{"num_hidden_layers": 14, "num_attention_heads": 3, "num_key_value_heads": 1, "norm": "rmsnorm", "positions": "rope", "parallel_block": false, "init": "uniform", "init_std_o": 0.0116, "init_std_up": 0.0532, "optimizer": "soap_variant", "learning_rate": 0.00516, "beta1": 0.95, "schedule": "cos", "max_steps": 4542}
Each number is 128 + 24 x the weight over its row's rms, rounded and kept within 0 to 255. Layers, rows and columns count from 0. Numbers have three digits each. The size before them is the row's rms in percent of the matrix's.

# q: layer 6 attention query, 96x128, rms 0.125, rows 14-31,46-63,77-95, columns 0-127
# k: layer 6 attention key, 32x128, rms 0.115, rows 13-31, columns 0-127
# v: layer 6 attention value, 32x128, rms 0.168, rows 0-7, columns 0-127
# o: layer 6 attention output (transposed), 96x128, rms 0.162, rows 0-7,32-39,64-70, columns 0-127
q77 098:113163137142150140109089143122133114151136122132116103142134159128121124171112141128121110115162159095153124137177124154165135097077145127132148104139132124147121133181100159167137135106155140129134150106141113121166142163120131155137225144113110154109159094126109141165142116183150137128104140140157128092135164119154143109122136143174104172128110112076121149099150096116115139137111
k13 089:123122144144109117171121134132098126131115139153154093139128173108096106154116098151132150128150104143105117179120180162182111095139113152139121136129095126134137132137061133124123130112127127129102158149120076112156078131156128137106154128116144149135117092098083170168127165129137156108140088151118139133138176158144149163147105154131097124161137140127125130117126140121128084153063
q14 106:161082101152090099169160156147130131115117150109086146078131135125084133120153148141136153123136132086112167146125171121147134127134102119108116128088109113112116143149158110106131130127135136112089124189149128113141113129116118105136147119140159104091113125089098102160082143118113134151123173177079120177130152159102136126190078125103113136122125120150145133117140132120130155104105
q46 079:130105117150143125134126117126171155129095183150156170116117146148139157142162126150118121118152124138070133149149175158167142175107094159129134146139128129103111105103087087162131109117102112121129137142192131155156113166111109119112144068125130092120114107126096134159121197121069125158149139131143166120134127135144138143120099124096095135129105124130147138108136146099127149103123
q78 106:115128117118129081153149117131114154147125131166109094112110168139092097144134106099115127130151083148146081189113132105099144130109155093155130124107160164164132100154085171179157104099159135094110140131127128134118103155125143089126150086116149106170097116114138149138130113124110138142125146125102118124158103158163111118141102143159100125115136138116074143147150102092150147125084
k14 097:129168157162125140067124132161158142140144096142144085156120105134131154147140103134121085104129144124131140097098082116092137118075164140136135099140171155132119112144126162134144120104149127124103148101086137145098111186086160120151110132097127121153125081163138124113159090140144104140127123119137134100150095094150101113081120147161130130146098144105100147182141102149125129136122
q15 099:151116124147161124139142132127167117132104125130129102134150138116126150146116125145103112124119130184115138183075120143124161071119111156086113150105123109094094110145152156114103138170153151129107138124134133099103129176121103144147117115165131133151121095129116209106124094127136144136153132141123075105100104121160130131159138104142130112108107143122124128121145077155125207094126
q47 081:112116141125140122121103143107127130166090114121140118143089098158109122125142140132125163136177108160113131149127140132131119157068084123108136126101156113214116099129187107152105128156142153098127140096128133136100074142125136155144160139169152121115104152151159087133125091111070109127116138152124138161116127086131126157145133101119143124141095077125119166108123119135137124167110
q79 094:127139152148147135149103137138118139132138117160163139147187153150091145169146153097097145076141112126111108165161136103136116102134112126177150112132145140099099141102132103115127119172113161150197166153137133134135151093125128094145126175113145119136135109133142115190107129139126128145126164116099123158114099148121125149152142116099145103126094178145102145081133164123096172115121
k15 080:102140094110140153126113151111083125158149132127174134128122107127105171160152115109126122107097102040131129176169126130159118107147101123156168109124146159107131146114107099150121107137111185112164139126161090121105142150111131095104153136088111138104126140132144137153106140103140131159134100091115123150099134130121148161108116180099161105142121171136137130134136120139092176117145
q16 093:136151127132087131131114114118142116101126147124103144141085109073102141111134113137134127152158131145116166104129136090146156116089144141152113123100108103131117113113133138172086121087141165126152155149080128110125107117132164090127114140128127136100143126171103156148113144154127111134126146118144115133223100132153096116093145084123159155090140147100121113122163176151121068137120
q48 082:115112116174114134131085155099122140155118146133181118147141113094146176129105112162136133141125118109110111127142134108126104159100134131120153127101124112100130102123125124088125078110129155175160143111129133143085152140140137135138106097109171151130150138141123120102126134143176175120137150111129098131171151139090198176121122127119169140132090106100069094140119153145161092115107
q80 091:117157118141149206111154109118143123165118124140124099131114133079106152106142097142089111124120144206201123098138117109112149162095110149117144124139155132101146129117162093173118138132141115107102130100165161136097122147110114152092163154142130120157133126138152131132135123122115144096128140146117128124116088092121112107144178163157124150130070155127129125121116106118154133098106
k16 078:145128147153128163135150117078109125140133120103115084101120122105150140145137127123109114154135122137144096116090114096121149179163152088133163183168119148114126140133121100125114099106130141102119133101171117164148114136125101121132122132123141096138138093081128158095115128132105181140191080159096110132048121123125130149137149151130133132153103114111115112157101092130142083111119
q17 104:110143166107099108098129104116144146126143107112130110155157138125127169145113093109124104084154090197149149126123100177116122100123116116138117123105143122132110077115130156139098132089104129187147117080123153126112132158107143122147119147101123136119126096180161086123150084142133130129118076114118124136139114103109187151136145137141130131194100127128101164111134096146116132150136
q49 081:156138165110122136142113086153109096137148116060152097123143109101145127073095137127120108128141108104146163104107126112090180118094128143137113107149112114127114139148178123125141166142130133134119096131138124107140176143095157165128112157129074100100133165149162146136089065112119110132129112115117148093117129141154149108101146109132144090120110151132153160163149108143121113172152
q81 098:111134148160140145109149145131155095117124105108148106118122141133116138114145118119101172159119095170189202162128099143103103122128134110104121082144124105116153105101155128149104130092137120132108136095072147139093157144098138113146146154146137150155118124161099148106125119149113086142140120121152114139131074131136107150120145158104153126091111136084125167153109110125183090095126
k17 086:140051114152122126111142169118144149115098125135145117099068120177092106113132165120103140122101109133099125157118122149118097136155142094086116111107129144104146136093146107132076120098135134113104108123134135106092129129117126135150138138116134135157086137138119170128087143174133127107108108129159158143112163113119110163163130091114143068131149093128123129118113124079158087140170
q18 097:146135109115098158146118093096145128112131129112116124128143109126138094093084098136159160102138128140140155142105139108097122148172154133147074146115095112129128139118167116099154092121123102110123141124118112064143151116155128123108147122144133133112102159128111160166116110105080153158164098156136148140139092135109066098082131105110107190161149180152119120155126122131125149147152
q50 077:111157101089152131120155130104108113097112098120118123155103145124124135151101107161173118161125123101138108133088136100085176143134112114171094126111099138117118134136136089150197080155134122133104147080101122142113111107163160135139115133169156149098114141123096146128120128153148159130104110094142132162121111137115158152124135131118100179100152114155127083156115159112186134134140
q82 094:127126101163134114138155104168119133118142151119136150100113185135119125125091133119083107117111135124145067119142117069116146182155115142154105120095141171082094145135120115125146132104125126116078121187128144119137154098127073124140107154133151116153111126121144090114135147151129141139109157134149106113118144114154144159153092114115143060148130180150116120094134110123129160124159
k18 087:149133162159153141121115124134165084148182090113122134131142112085157152136145132132089110145102167123124111096141119071133133128152145163150146135101137165108069140144117086164109123114093152126122104141157136164146141083124097155101108135094128147135130111115142122092134125159158100143139157096113081128141124117123168120125105148091173125116113137121095158099162164143127119095104
q19 105:122080075179149118138151167145106129098146117155139124079103115125077130146149172153113193131137104124088146168115144128167104139095110122139158121107123093133120098138129136128152144126115124112117114122137091094144120142125119101151142100157146136078130140113088167117107169156130172151132096151122151114145158146137119155188105118132128120152137113158157126129114123170134113115102
q51 082:154141119120157139154085167140136130126120134148129118118118142144124130105118180111107155119120119124112095126131119106085143112121106069124133131094136143134104126138103151089110116095143115077104114142166120131111107103127131146110122151137110167084168100096167158128111069158143136119205111149082140147120125165162114133132168164162123091156089134156104092117132131108145134121143
q83 093:149156125108161125118130098160157141128130129117122093139118131109149124117107124109119124121115143114110091118093144144151167092162116132195165134150122146096102130181168137127137145110101118124118125173094127157134078127114108125147140165127176099126139121133136149153141102136104146104117162155128113126071182110137163102134096111147116192135076163125122122107137117122103173138099
k19 094:070168140075158136092121120109142116159119130095101086145113098095162111148100120100140091102094154141143075116083123127140158124145121133166138131138130128140123125143182129196116156087157123151117163131143133148117146144096123144115147129111116120121136123149111118153156124113148114090104158114151120113124149093117184102100131119143095116112077110124129161124149121101103162122124
q20 095:133072139132106124141142123192128135126120163142126141095145100151110135203141138150137102090147144149129164123140164135137139114145084130090148115147161151095089137124153160075095119071149133125103103156118138129164109138146113150126123142133141105084090119101153116175116111131112130165117098137122097130088129122106130150139109128127114112179121103161151116125144126119097164157140
q52 086:080098123160119133142105148106144150126124111144096111125137124072120130124146138136150151096156112133110137080145126146118149109126085129125143125160158128137121081147145141101129148148133126103105131156108135125114073120097146121118134111109107127161104109128136118167108103140106101109158147135138088144117136142124097141144105163163079065115093180161098151095127067136069157140111
q84 088:157122192105101131142128170141109155111132151136131133116127131159117132145094173108081117121128125174072148127165121119151125134146129136115126114143095160084188119137091119103112115133122089113129125082109140077161139117126130148084128134120092131134108121126110125104109090125122142152118121123149111143124140134095103097103123096079122087125154083146146100139062143145123122151162
k20 085:078115138091112123112147126132117133126144140127151172149164111148157128143093150122104123130104097095109135133161108133118104151154106126122096087148115135109166117124140142152146171126116093158174125096110131115125160134092132088098098155088085144206132128140133097131163116087132127162115142128105165127112139161112105100132171073107093101124138162113137130120122121134149104110164
q21 093:145141077150105166118091098114079116145105128114142140131124103136126129091124142183134157161095145132161105175169113118083162137123113153103126133091123151166121165136117163139163104142179137131140138129100118130141117127166121146135170142159120145087148143135122149144139139104113114142124107114116097122163111096117115122097145099145091150136105123147148102147141166146055093156130
q53 075:169153112140184135124076073160068120135073100112151114136138080094125127120113114149099120123144108109166082168135125082097134125104126106114139131082151146164108135138100112154135130121131140117099165088133115135120096149158136083124145127140113140118126138114140104143131116126133151126142142154138137119174098107155134119118120126146116106132103133110074174162129126129161115076119
q85 085:123133160142116143134162149129114142131104140131111106141145094109131127152176114093133118174117070133119125140120099103159136131125189135120153126147165137120149106127128122092123141129101154138132122111055142124060151124142106086094106128089149122180117104133146137129139128128100125129145121124140107071090097124157133125119107112119146157063115132136105106123134119189171112147142
k21 077:095131156120131155139137115139094115135096156112119107120107128102144145139131119115108164132124128129128125114131120142139150082142148115157118127134100129062124114095098105116128141132090183148101101136128150131150127175124165125087109151118164099161138113150126143150109103156130103113143154049125105140071111140143126140102146163078155111077117179117143106154113107155178126128144
q22 091:170123109137113161116118106159127109140118099149129082138111093136116137150132120128145145118114131136093111117133131081140155135085139134134123122107135145107091118110154182133136132156145142077141117164120146175128144131122130118109098117128177140182103124140118120110133088139147125179147125076137073133089100102100123122114101090115097133213108115112129173117162116113121156150143
q54 080:107096095147190135121127102099116131110168152146139157137133142127140161140140126155135132144109122142098085143152119118091112143127139135124130152123138164117173128130178131118103171131115081141162121147130122154125153099120125073130075181095122141110131096149143148111171106136126139133109112105166136129099148116145164116118150092165144123189110100112143107071128097121141129128172
q86 100:116131181137127130110096125116147121093107109134158136107137103114130137183108140147078132145147126167157081157150123090116085152156118093144142149154128147105157067124107101146126085127146111089157109153121138109147151119134139182150138101120140146147093135129047118131133129126118115103085107101155131147107131095111101159125153118105125161126097154149123127120145111121137092101145
k22 085:111108143198123126140119150137130129121095133133154151105170135116115116159131139131101151154155122183147070150145166113069096151148107070146148119120155125126166128143096116146112110131111077120144103161110107077123123127109151163144156096112106105167161139097102084149109166105136094106109122121128139121115120148097131178123125147112120113154112134150109145110098121138146122111126
q23 111:128158140164149139104076127091138122140144075122155137139171116142141140101126139139120144132070115115164124129155113109087131120108154106132126120154158153136139145131107165139161113115160130167118194108129128145127128130115142169163122146093062125131158110146138132102153110160151119154125129101181102128135109131119102128112169149152142110123135201111112161158132127125128075141137
q55 076:143140100073128133144108127064100151134185113112117167103120138165134110117125120120153082126113144103139158157094148137158122151122109140117137124109127169134133131155123155125134156169165121131156125104177154140094133151090134155114100092154112131126183090078133113104135109139135130116106129116121102113137126103146132161187143174163125145140109114097127142128104179137154152142132
q87 092:136087133107157126129092173169151144142102167115141179132151133167157124100100103128126110184130111142149133116137078137127128119137144143113149122144075138162139169133114141120114142116128117153097086095114112127128162131129184119108133134127113148123143158145146156099115114146175110166140106104119115147116113112136119156136162070080117120084131097105188128128114108129128084140137
k23 070:141138121100162088159095133165128132113083188163145184125138142127128124104124116117129086137171133126141148086097170141124128168148145159137140146120129079088146154120118143120129140136115135103168088120113128120135157126132142092125129116179130170169123140144164137139090153148122134116143137178108127141099096122105121132135139118131115117106151115144128195139109112086161077117138
q24 083:174119085159120146119137132113141147146150133144137125122113156145120106134084138110153137157117127128137114091102157093103119126172131144134112138090117123141118140139116171119146105130120114161090162153086118081129102143157109133198128127123130134143106148119106136139134153113146107104119136189105172112102165142133130161140093145116089117097112131115129096103075147084120160132057
q56 082:163124115134127125140123140101090087126117142139113112121098167116098134115102148116156122136123101165172172141139123106113161163130149163107110119119104140160120092129099119177170088114125121092100141141106102075139101157195130114102090096139106161118142147138108133140131116127140126113102130164143119081079125113124113156099153151154088143122175134143118141123130178103152154129140
q88 112:090148154159107130130085124079107116118102133127157125134155127061135140137140156130128136096146113151114105168103100128104145105128103118157138129116120123102151131189140138100134112115149130136142122114148123087162140137135179115128149087081137126134124123152099104132127140122121136117145123144107139150160148150118085200101122091171137132186093149119117127071119090121111093116104
k24 091:089154173113069140125117118113127105085133108101163140122143145137154136137155155127119118111124138161101128127092109151125128080141118131133139157099136116154129101215115162130122150151149125139180118128110115118142127160088188162149121101104142151126128112151116106161127125153137124165109135129111100165177128128117116137082146159166166133144077106154121140101152121139113134120136
q25 093:108122087124129121124102163182142145139164094118150141165152139125109152100118141104090162126143076128149121118136093105136078065130103130094153088117124155081123137154087143138095189122104064126115147108089161126097145102137153151079146119116114133114117128129127126130156133145092130162127128146126158119164145107131167125132094130117154119168116124147130128098131117124136103135131
q57 095:176167091122132094133094111124126094093146076124145148120103094137126145165136146122138125109144145119167106096146172124117111182152116148165124150135135121145098126170082147155139131141150126131119102115141065160156072131127152135137140149134150165124118148100101114146094107101120146174135122126105130148160155128116143155089112113141126183145129130132135146121117105122073112163115
q89 075:136130095122135110122103101069154096120130105097145147114110106154124134163157120084161125091158111158079129112122143105134089166120157115139104185126132175098128144148113131083146124133111101138129130080147132156093154119111141150143083084105133133145119137142125110066118155125152137163149093108098134143144146133128141159123146090157077128128124106152131123125119136143132084162150
k25 077:122149137121122118073159117134121098131095152127138110117151157118120145131147155093144113103098140150093154097110127173128100159124120170145141100108145126175152163092118138089138129146096158161150072114125127148157137139130138164127115071134138170112104127143136090109103092084153070132152121164115149140149106152142114147119126086102116099113129154127136110134133110135152167176143
q26 096:143171137106129127124113157156098095185163102122133084151119111126120137126102110080167130142108127173104114150079133082104119105109139119159130110158105130129142137138147157140151133097125139115136128132124141126093203147129129157175147062121111108120150119139105133118128090131134106154121115165111142150075121134102150130163119105143164147111174132096096089154139132123135114107118
q58 071:071137112125118153126104114132125118160130156150157165106111167107130129114147096155106166125099128103175149145118113128162097146149104123102118128152108165155147103161156106134096126116130127123138152119132128189155199170091158160114121118138140094115174145154151113133143104138107114142140147146135146125081139107128120135133129115145201125105127156119164155117123164147127117173136
q90 096:117135132110128152124141126175097156101107112124126125125120128124134167122119147103118105142111099120110089133099120064118118156116205131096156142146162158104122114173172128156146125107103134113076128137111157126133112151115150090117136129104151086111149098151108119118141111081126139108159096099120131099106098122134152094114093108099148169121087139151154132125138077107124105106082
k26 079:098146127132162182131158119133109156098097142159148131136119158107133155085127093113123106110132127169129130158125130091116122130136188152137113128115170094118149098139175125118146105108102107126083153114141144113090125117116107135146142148115170115112111099136138144135116147101161147084150075144155084128154098130138131112085117157149128096096052151176127135111126112121136132114125
q27 105:108101157161128130120150142099120119162158131121151129171144123125093139137110131146107118141148085186128131132118117122114114119093113118162139117168164119149118108130134153113142163105137124122178110145134170186148121133115092137113104134097121112126138106153142107144120084137151105076131112125081113150074144095104158107089185129166148084174099127115157144105126109115104122131159
q59 083:094108127121116094141144074110160128128108129163129115140122126126133118135143102127122137139160097197142117120143125149117152144085132124149084128126176087144121117097165109125176175135152115124129130178130142106112114112138134100095121114094182136160165107152113087138135160134153114104113137119114068135171094146113119161131134125096126125136143150081093073139135112102134145116148
q91 093:165115137132146133127139143078165144122150157167120160104172151155134143172114106143089129143149127170137097125114152133136147126160142107110125178139119132107107108095089138165132116124124102138104116149125112136108107116097163116132129128141105136118123123075141123092162109120167129131094129143123136138130116155113142160114113128160072089160131096166150143124137159074134098145046
k27 087:167111096063114128169150179087149162074126073148111135105141161167136126142129112147119111158119150127121083102124114089169108126138142125139154128147126113126128135111084142125134111127135100149109140149130135167138146132119175122131112143125103123160099164120119141101139122098122109179097128141141177148090117118122134158136128169154121128153165152153163153137159098117125109107087
q28 092:184122142165126129123158160147098129107137185128208124096128138101147140139114120113142186133097134065086166145128125124165107147146120083142118089104146095095160117129121106118116121141120127102116140105135120127124105145143135148157178152114148109098139133127141127095118185091120128114156149117075108140155122122133138127130084151144134111142126100145115131086125109125105105116131
q60 085:163174131117135154120112124149113138116102170106170136141101136136145118090108134116154152160126159132107131122108119160111138101131165119141150158165122118116137141133151085160096123173121135102080161074086112105152079134114149116087136166144129119120155139127116202135137150173145145120179099144152097109122153122152118120148094168142146129143119077137120107123147140112118110131136
q92 098:148124119130119135142134106114122132147131129169100110163125087177131127145130103168080149143092123096179113149214130112129159160132134156143109134100116149077099136102135106099147093108169149122150172144129139184106143144116117107106131113166166101088123146111132161137120126132137141126129128122121125139061147134119147129143103132116177146098099145143119153152144104134133103107121
k28 084:090131134152115166097087080104130118151105116120122105174103140104163134120122106150091183112120149136143128099148112104136151107134163128119129122158116135139069133114176103111105102099156135142145136157148156100105150113105144090111123136146109131122130084129130139137129123163165096113151119136164113111110110124130076129144120160077149153129100086110147172138148112143167179148107
q29 087:093151152182177129154157132102120110130139159132151179155102127132128107157126084083098135139159140141102150164135135098162131172108097143135130094144105152130160092144153119156141122129119121128095143129118098115127104118100120144133184168156105133164119141099138169118139119129131120116137134104120157089158103147159160106099188103131121086146146082146135112118148151141133133109105
q61 078:112149161121152143136102144111138128110113167159179145163125150145136087135135122144141134121131159112108115151152147178136140139135084108141114122119107160128155116126160120118163143129123090146117123119181130159114155101124091088104102138146053174110173131142134150150137130116105120122096124107126098138088127135156136134086137119100114201100156133110129116106149113108148177102155
q93 116:135123133160113072126097139133122117124121115136118157137153122100110161109131136100129121082144104129116153150094134190110120143073131102110122134104139152172139099183080133110179125179129157152118134056113109112105094159121157127160118118115122101097141122143162111172102120126155137127144146135124119108177111144155104104122144115133120121150158159089107111132112144128139123107088
k29 090:104107117126083097149067174092118128144103156116076140133126121158144128074158145092147139088127130160121157138114124175146114135106170106123106127102127126167152142136092154116135108172111146136137134086116122120124120165159162106146114114095123110137143102147133158156120141091105149135123151153143123109200109134153130143143105146124137185133136128135102101104129118136138105098091
q30 093:073138129105137149116110120091116142152113135100178096123163105175137115165179116173139122145144108155148125103120135166147120173114106110086083152132153116129171126119143095128153140090144104135095128139113110084131146144128128099107106172096106137120101129140186093130120104113121127135123114108160146118116130136121118126137131121180133128134141188081160137153127137159146110168117
q62 082:072136124149122130150092119092108145129123136105142131127111113104129111108123147123135138111121129114140114156110135160105119076125138088082130138127129109126148107102146142096130178144116126162168109093125130109157121114156094103122144128141054171103126139156113158123151187109161084115137121112121147094114100126100089150127140096120149133192120125137168138117140139099072082131135
q94 092:130148099133147106126120130146136134155113084131130122132113131119167159127131083120119071101147141124125112143083146089123165143167142195107120121164168137122103117141177126163138145119092161128100115145122140174127166159097136140134146143138154140110141155122152153150148122142069110125115138129126137110101127101123133171128126161193131141154153125103137158142155105115129140058106
k30 084:132111094112098133106098154147097111146156119165113153127118144086164161093108101135135123129120133111133100140104138112137136161146139129117120105118082116113124147155164153184117096138072141098101134129117116116131126129117139165129132097160156103120140148097111152120101124153124164091113166135114146179147184098148103158143122119138091132115102127161113122095130126124142114050077
q31 095:144083140137107116144131130133140121123137118127100145109162137099118105127128166120145184110134149141100115089135163093108135136142106143142135151105148073124092101131106137115151120144138105086132124178171105147138105122126122118100170144107150143178122138104078095110125127153085108161122167151061112162152137105142109131154126107106066089122126132122079126131114129117105151133094
q63 086:089075093148139120134122107155175112143149107170136114113121109099108141175165155112132139109112142118141072106134122079100169125108126135165115161085139188113123103098125185161144164102133120119162127170151099149158149128158140144107115128081120121141112129105114126153140108094110129161121130131126110139132128136142144120120114141136120099173105149135099118092163130129146169133159
q95 089:138103079085114087127119128152106158129108118137076167123145139161151113136139166112143084127169109124113125131140160207149125176107101144105120093106148117115104167149134123126138155177142144083143146119150151166122147136080119113122170139127097092124145147106148143138116119118095149158117126131135156135119140111158157172128153136089135140093152153143126155129116139150146151096135
k31 095:136171120130118086108150144123120126122150120120094137147111125170102120164131116095120123102171106144130124129121180137159134175134125166094124106158112126149169145163115127108130093121116154143129127150154133167103102148126120131160092138128110103155162115138195110153135151141140145153134122107153220118123137130119151120159147085106123107132168126155159126101137151157149160086122
v0 107:103145130147147122145147146140128136154105120143141082127139115125110118130156162150096129115109128194153129139099135069099157150098131119137125147122158150118124116124136103200120107111120109120104128160129164109118115168138120118141112112080143122130137114108102154099125090115159146181173118140173125122140075112200092121110132139129177135111119134099107169105150127134121153113097
o0 130:135151140172135105157183153128127080094120130148141108126114098129118151202122129111123181134153134144120136172117126127084116145147124118175099132146131114110077142140149153152144123127116119128152136140142139120144049138133137120154105158134188108116146102124141102119134109140136155138121139167122092115083113108120151117167108132130139149148114126155076106104140098135095084115114
o32 089:123122102120104103111152115161102131118128123097129101091140083113123121159119138129147119132156104169131122166090132113118170156108099111157120121161110129116149121164114139148128111164109123093148136126123126116126120121165166115127117115155156141138132070156105086120141123129159138110132166169134115093189130105116115168135082141138133099137102138181063185109134124150090156103114
o64 084:134107147097129139115103107115135165111151140136141162134108135121131132096118111127145109114121124075107141106180153179140093089127154137105138113133106121138122151128137122098153159140131133120154150090142102135117200091109107168135132148112108176113123130161109160132132185110126086087116109126098134151145121142081164133124158149091129136112170100119174103138124155125138143177171
v1 102:142120110113141100137132137111139130122113123119123119095127133106136100121143145119157136133132130109094107140047112137137159104098103154180111169126126091150134096166105171131099113145102149118088068070081095121181128145139124098129120132114148136144096124131134127120121105123139156125109140125089153106144132119184162133081115064135115166138126155146103120124149111107113118161137
o1 132:161096154117121118117139103141147116133113138141135121128149147107109107101155108107101130113180132131122067131098065120114117097070134113155140104157116102149183112153095117106143134115056100118083131126118126085105117143138146143157118119124115137109111148155139070105140089124128156105147134145121101135151133128108125164173111156196111093124120140136130143154126141149143140143113
o33 079:100107130121137125122166146150091169154120129099143124133163126140088117060125133130138088124129132162128123120098087159105132087136151099112116121088122104131122130163114124088117115151115129121147174089089132066139112142155128174113117160114170161122150107129093098109158092140163126101127118147128089134160117121147093128141107128136095102124121096150152074128123141126122103174146
o65 081:137115124118115161128122156126121162144143134173134139120140137159146153184147134138109135159089108135160161102207160117142123152178109134061149115133116166115111164104193122110113116118167128151137137166154134184112165126099142098094147128124098109133137135152158154128121147123106117160141110127142155137105128165122106106134159154082169118122121114126133142127100140117138120129141
v2 091:188140128101077137104122149127152107126108123162124146165126129110162098147115102119090143134102128080138121145134164162147163139114144109144119164131163123097138106144103136131135087115156158111104129129101131143127132118109113101144186128175162112156134106141139137141151118161155117120103127113132101098109130198127143171125096157113129175108133117109131119137196126078124123100111
o2 128:131133110147173161133116116177112132151115128131111106150121148135108120118128160094139105111106107111134103134109138171130152126095094123117146158112098145182136110118089131134097127135154126119086128109093140119117128171118134116140134111154115123129100150119106106197126088124077140091148124159142117144116104148165135130103095101166111139139123197114083112167144130113165190105117
o34 086:120150116133160161130150123125143073116132120148119111128110114081084138149165157133120145145110156142118067123134131158081099166128106114144123144164128083144113116129141127110110115113153122125188115152102099106101111121123134123109181150167141121142118095121106146140100116174112083162141143138140123115112152138120084124167160157145148087115114145085094135125137107116093094119079
o66 071:098124157122125097158107138099120150150123119104151130081143127143122157096132116116124138122145174172146169101133083097093079114125144120120132096082155166112156131154153110126158155129077137126121143108133123154132136089161135168136123145132119158110172118150129113063085132096153157134141121153125129149124136093096166113152135127124109107151094094151160126103129110160144134148176
v3 107:109120156132125139129109136119126131138126131139101131111143125107151111113128076151150125125109125114137112105088099143128106126107084085105137128140100078151184098133110109152168143093142071118175119144093112118132095136112131146107194169149120145111140156125124117093141103153122124135145138123138096165142115132156159106111113134161155081135148120124202152143083129068130133123126
o3 134:159110138141166089161106175132136138139131117138180088162119141120092123142119152146144114094151121147100110100168106117101117117176136125116137126171122097184122098112129159124133149092136102152136126134135113117141112137169151142101147126145113100107165139121151139117138118101129107159100116144129104166115116156154103113119176112138105152155130034108144086137144105120139107155152
o35 081:117134095163168140147088168129135151101127124128171123187128081109125134136125116123123142136086129106118153109164124141109121069145104095126113119132146110145136115063128139131154136095167110154212126123134075150146103135101108135127141116109090154143125129174095167127113128150127142130163116121122167151107150150131125118084116139159113137119130092120151089137145130105119123158123
o67 077:165133097141117157085139146130133146120126119139087150123121115155130146130137173093121096142149118106161128160136145121167117141125158150107160127118128157115085118160122142107107130171100184119064164137173155160089147118140119095149062099098136129105126111114133117163105129123114109144126125135119145098139139127114143115154149110079135128131120156144063149141138120171162161101143
v4 114:144136116111165141133093159134116140138154136115157096151113129154142125117151168076201110123074126101130145147101107158164158151083090129118081116142103110125123141159146154122140123152160184138120121151157136131123109120131163111123140165115126151093144144150131128140137120153183148140128140146108119135156094156186090123174105128111103120147121104088106142103116144112106140139102
o4 140:092148113099110145156100113137160087128130132140187120136093144073127144101103144107180153116171146125135193104135110110106138118118139116133157093140111170148132099139097113129184153130121164147112162111134153147142092120141128122122134119137114172051107130145112158118117125123126160089137160146109144114139131135127125131108152169147089122114127133113103153116106101113144126084097
o36 097:108136109203132114120096121104114116153131144093157151128142118090127183087130129134149119158111115096092131147112131126113159112109116128141117100203143152137131142135159161125160153140112136151127123116164118145133157145133109102120122155116139170133078118135094125085143127119179118129102098104184122125152154149128189146150101107151138127129081073122119131122108138113127115124149
o68 074:154136155090111130111160088142151164098119148134103144082125121134137117163136119154084131130126133198132087119130138093134087135172139112167150177098146131094128149097107138132097121119092094097116108156092136102112145131181095174122117114139160114149132109081125133118134138106101120098127121089107109128078129125078127137104110123123137139109118165147153112145143099141128139147156
v5 092:138099085100127103130128122122100119124158117103089146122133095177129096110116100164165141090155138116122139147131137110120113134096166191107152167122083110104097153099169122126151107158108153145091110127130157159096116128142092139073107125146147109134147146154161155105130124088135141128159096120100159094174112162128132130150129137113132152119152104165166121175135128147151134129138
o5 124:150091124104134097070166118125163152089100120145087107128123177180153099081121142126145134131124171100100143091144160122123166131115120156125119149139128124089122136086113122140159135154122123120139132098146174152116137116123112087127099173121147138122174158132169119149146141122126148134157103138127107108131101137151100131192116161111100134116148136146131079126134142093157160106140
o37 082:142158081141092106162160122154134152156127128098104065123102147143138136097135136125122150149123087116135177087148117157129137119074101154123090114134136140136148163100129053105147152129129152110102145112119150120136144120143092122105124141154171119115141147178151128135079089124119134114163118166140134135156112153151119131154110112119114132070120150150135119130149115105158116096091
o69 094:109141171135128182114094120088125128135114166149149120136147138069119141153133148101088129132132130141117096135102105112130133140149104062154165145115137149136121090181104143114099101103163126119134128133141079126188111123131178149150179110120146148114104115096075151143151143167106124111124132146112125164106173112101135151111123132126122114159097113098098146119141116112111112144113
v6 099:150137125116147120121172113128173124088121086112149146124095142165150124109115119130080121213171120137131129110162126127150136152119134087139168128136131140058124125092110098121123111117129152115111094181133115115097141109112166126121140143114112141107133125143105088123138120142146105102104079163112121114120158118124089142111114136176111140097113124160107129135115106091155069118138
o6 136:138145111151150129139154133157093157166139092155159141101132140158140174136117153135124135144109112131168143143087165094116166097141111133119143142136122147101113095107115139169142146134143115122105169131087148105120142147116122156112148105125114082167102115129097133167136120084138145148118118127121136129142073143158111138118123144140079050110081105167181145127144155109151106112132
o38 072:104110120127146155116138117140128122159116106147152132161149146140105120173100117160129104158113098152132080168126099133113146158138145114124107159089113144060109085153108117159116124113103167125112152130116120139157127121155125184113111116135150122111124136078148098154122087179138122115138100118110112137140094101113127136114110122127144164109182135096108088158112108125179133098072
o70 076:117114123107124168133085126154102138142152173125129126088119097088085082125132156111141162083121155120080130147111127144122097135131108122129101148151156095180146144138142139124122126125115099149172105064161095163181116119140113076143132123137144132151160116147151147137110142121089139130135135109093161151137116123123133104126149137103148153158126126121144119107147164119073186150119
v7 101:106089143128186113140128147147090125102087153128112146117103122114130135104146125089102118122096085129132165165154134150101135140104155122121077095117140126099119111146099115100139144182115101142117134117102137104108139156155130151150108097131119120138139097179114079151141112126116091153096094094107105130145130134159081114141125117103150106132117112143110118140089153188181090122114
o7 129:128136168135111137156147137166115099129130096116125143110123131111152145135133123139160131165076117148121175143074126100090100131153130114125115155113128131148137139121143116155117114152135149175162135092103150062126138132112127142133126088145123106091063101118143097096125142132154160139160130119123176145115137139106111069151114173079137140128155137133130164153082177142151139126114
o39 085:119112152133101147185103119124077138156087190123124139097085111152143147135138078119131154143107111128139159132129059137100110114072115154110113103133134111151117119084151148152123157145145137134153104111106112113122131105165125097128076146128112141134145086114150161112119121125113142120134164149106119135084125148128111117139131107098163137100129105108133056137121144152101092130127